From a checkpoint of a small transformer trained on Wikipedia: 4.94M parameters.
Each number is 128 + 32 x the weight over its row's rms, rounded and kept within 0 to 255. Layers, rows and columns count from 0. The size above them is the row's rms in percent of the matrix's.

# layer 7 attention query, 128x128, rms 0.242, rows 0-5, columns 0-127
size [153  73  99  84  65  99]
[[105 140  98  95 150 178  91 113 142  37 149 106 140 109 159 123 163 124 159 115 124  88  63 114 126 142  79  86 155 138 119  95 114 152 132 211  87 145 146 108 108 152 181 187 113 150 118 153  73  98 100 158 161 133 173  90  96  85 159  79  94 143 100 151 114  62 152 141  95 160 121 124 128 144 136 102 100 125 120 131 122  60 120 129 127 134 140 120 122 159 158  54 105  97 145 170  99  89 167 168 162 109 156 121  96 140 102 180 157 112 145 133 117 147  57 125 110 149 157 160 179 179 141  52 140 142 163 141]
 [152 130 103 119 113 135 125  76 120 108 155 120 108 121 149 149 101 139 151 140 128 101  91 132 125 175  84  81  98 163 110  85 117 153 132 195  65 154 178 101 117 143 191 111  77 139 111  94  87 110 105 150 115 152 167 124  75 107 135  62 113 101 132 159 144  77 161  79 118 211 138 104 129 120 120 138 125 141 188 121 123  83 122 140 163 151 138 176 175  83 126  81 137 133  88 193 111 137 137 151 132  88 180 138 111 148 122 177 103 104 154  98 122 156  95 110  54 105 181 155 169 143 153  91  73 119 204 147]
 [125 130 113 104  98 167  78 119 167  67 172 137 122  86 141 126 165 126 183 151 108 117 113 119 147 184  82 119 138 139 129  86 120 142 122 222  79 167 146 126 127 164 189 150 133 128 107 161  53 114 130 143 145 137 167 106  52  98 176  99 127 154 130 163 104 114 141  88  85 161 119 113 116 155 123 114 118 122 181 160 106 108  91 132 131 112 188 105 167 106 158  79 101 115 124 153 102  91 157 183 134 116 149 179 102 140  69 203 145 128 160 144 121 156  80 111  94 164 177 135 151 164 149  71  76 127 129 142]
 [159  99 158 187 131  89 145 105  66 127  68  64 124 133  92 166  88 110 129 200 127 120 103 213  88 157  99  80 103 141 135 159 137 100 156 101 113 134 156 142 130 114  99 127  79 150 146  97 149 133 112 115  72 130 125 143  81 164  92  86 119  81 155 139 123  77 114  84 140 123 122 118 134 122  97 149 135 135 121  88 116 142 130  98 135 164 134 142 153 101  88 189 154 159 164  63 111 146  86  93 141  66  97  90 157 135 167 119 126 106  76 160 149 157 187 101 123  86 153 120 141  40 141 166 117 121 184 149]
 [178 168 110 128  83  96 144 120  92 145 141  88 150  91  79 131 134 148 155 130  75 137 105 144 152 119  80 123 104 131 126 119 120 153 182 231  62 130 154 120 177  98 119 109 124 151  81 106 155 146 118 170 149 168 108  81 140 120 123  69 105  65 152 123 100 103 133  83 157 140 123 137 141 122 180 103 116 115 198 176 138 106 119 120  95 121 158 200 198  88 100  88 141 122  94  96 172 112 146 146 105 122 182 149  73 141 133 130 123 114 159 147 115 111 116  56 107 151 118 169 205 139 149  92  89 120 115 124]
 [145 143 112  95 142 165 112 130 208  78 135 170 147 127 178 144 198 126 126 125 142 108 126  76 143 136 136 121 205  95 157  72 154 159 105 166 140 178  62 112 148 159  76 150 157 123 150 153  88  48 129  90 155  64 109 131 100 105 156  83  91 132 166 136 137 107 103 136  91  80 106 142 136 156 161 117 112  96 155 140  74  76 101 107 132 116 134 118 135 151 141  84  79 113 151 148 110 140 119 154 155 194 140 155 148 130  39 127  86 117 162 127 140 146  93 106 104 130 183 105 159 175 172 103 110 149  99 126]]
# layer 7 attention key, 128x128, rms 0.239, rows 0-4, columns 0-127
size [ 77  98 112  76  79]
[[141  94 111 108 129 159 120  84 156 165 165 123 110  76 162  80  88 165 118 107 181 176  91 156 144 123  68 112  65 105 111 144 167 130 108 163 110 117  89 148  97  68  90  75 167 116  66 117 171 136  86 172 125  65  91 149 132 121 195 135 141 126 144  70 144 186 104 125 114 159 171  91 152 118 156 133  91 144 116 164 161 114 138 116  75 189 101 144 150 124 190  85  97 122 113 143 197 115 172 171 168 131 167 114 116 172  92 113  98 150 130 122 130 154  94 114 130 133  94 165 136 126  84  74 136 128 137 122]
 [148 139  90  82 112 111 131 163 148 118 175 123 116 131 187  79 152 140 131 127 199 138  78 148 188  88 120 138 147 121  97  54  96 110 144 167  69 118  89 123 152 141 153 143 123  86  72  73 148 121 139 136 153 156 145 106 149  78 198 126 112 109 156 107 131 142 124 151 123 158 168  78  76 141 161  90 145 185 166 118 136 104 132 124 150 123 111 113 113 166 165 107 124  81 112 149 176  83 130 207 155 122 162 140 116 138 131 129 143 121 105 130 142 167  47 103 174 195 158 168 177  89 108  85 137  87  95 134]
 [152  91  77  75 166 108  89 143 118 155 173 153 106 109 183  87 129 130 170 117 148 160  80 148 166 119  47 134 115 107 131 118 144 147  97 129  86 146 122  74 165 149  99  75  96 112  58 137 148 140 124  87 156 102 102 151 156  76 198 110 123 100  89 114 164 150 146 123 113 131 158 110 120 146 186 105 109 204 145 173 143 116 156 155 100 136 148  96 121 182 172 103 129  92 122 182 199  77 154 171 151 107 175 115 139 141 138 150 145 101  86 114  81 169  68 100 151 124 101 156 155 120 131  78 115 117 108 142]
 [ 75 155 120 182  84 141 154 133 128 144 104  88 108 172 117 147 175 124 152 136  82  77 205  91 118 164 186 108 132 124 115 147  77 154 149 118 143 163 211 156 171 136 148 143 122 101 144  69  59 142 102 125 138  85 134 133 134 138  84 115 155  98 119 139  87  82 112 110 141 123  82 132 162 130  66 111 158 103 106 100  96 131  86  67 136 110 144 105 157  65  68 126 153 145  99 109  97 152 158 107 124 132  87 146 158  67 126 135 170 140 115 128 155  88 173 180  63 130 187  96 129 114 147 142 142 127 164  88]
 [204 132 137 109 100  89 104 101 116 138 199 172  89 119 148 103 123  67 103 113 155 143 104 136 165 127  61 141 189 178 117 101 131 128 126 140 112  95 101  73 161 167 105 103 141  94  88 111 164 159 178 129 154  88 107 150  94  52 128  96 144 124 134 130 159 121 106 166  94  87 117  71  82 177 137 140 135 189 156 112 124 154 119  97 173 155 104  87 132 139 100  67 128 105  73 110 107  93 104 161 119  92 139 131  68 141 131 139 126  97 109 128  81 179  76 103 111 116  92 111 111  93 116 126 100  63  96 174]]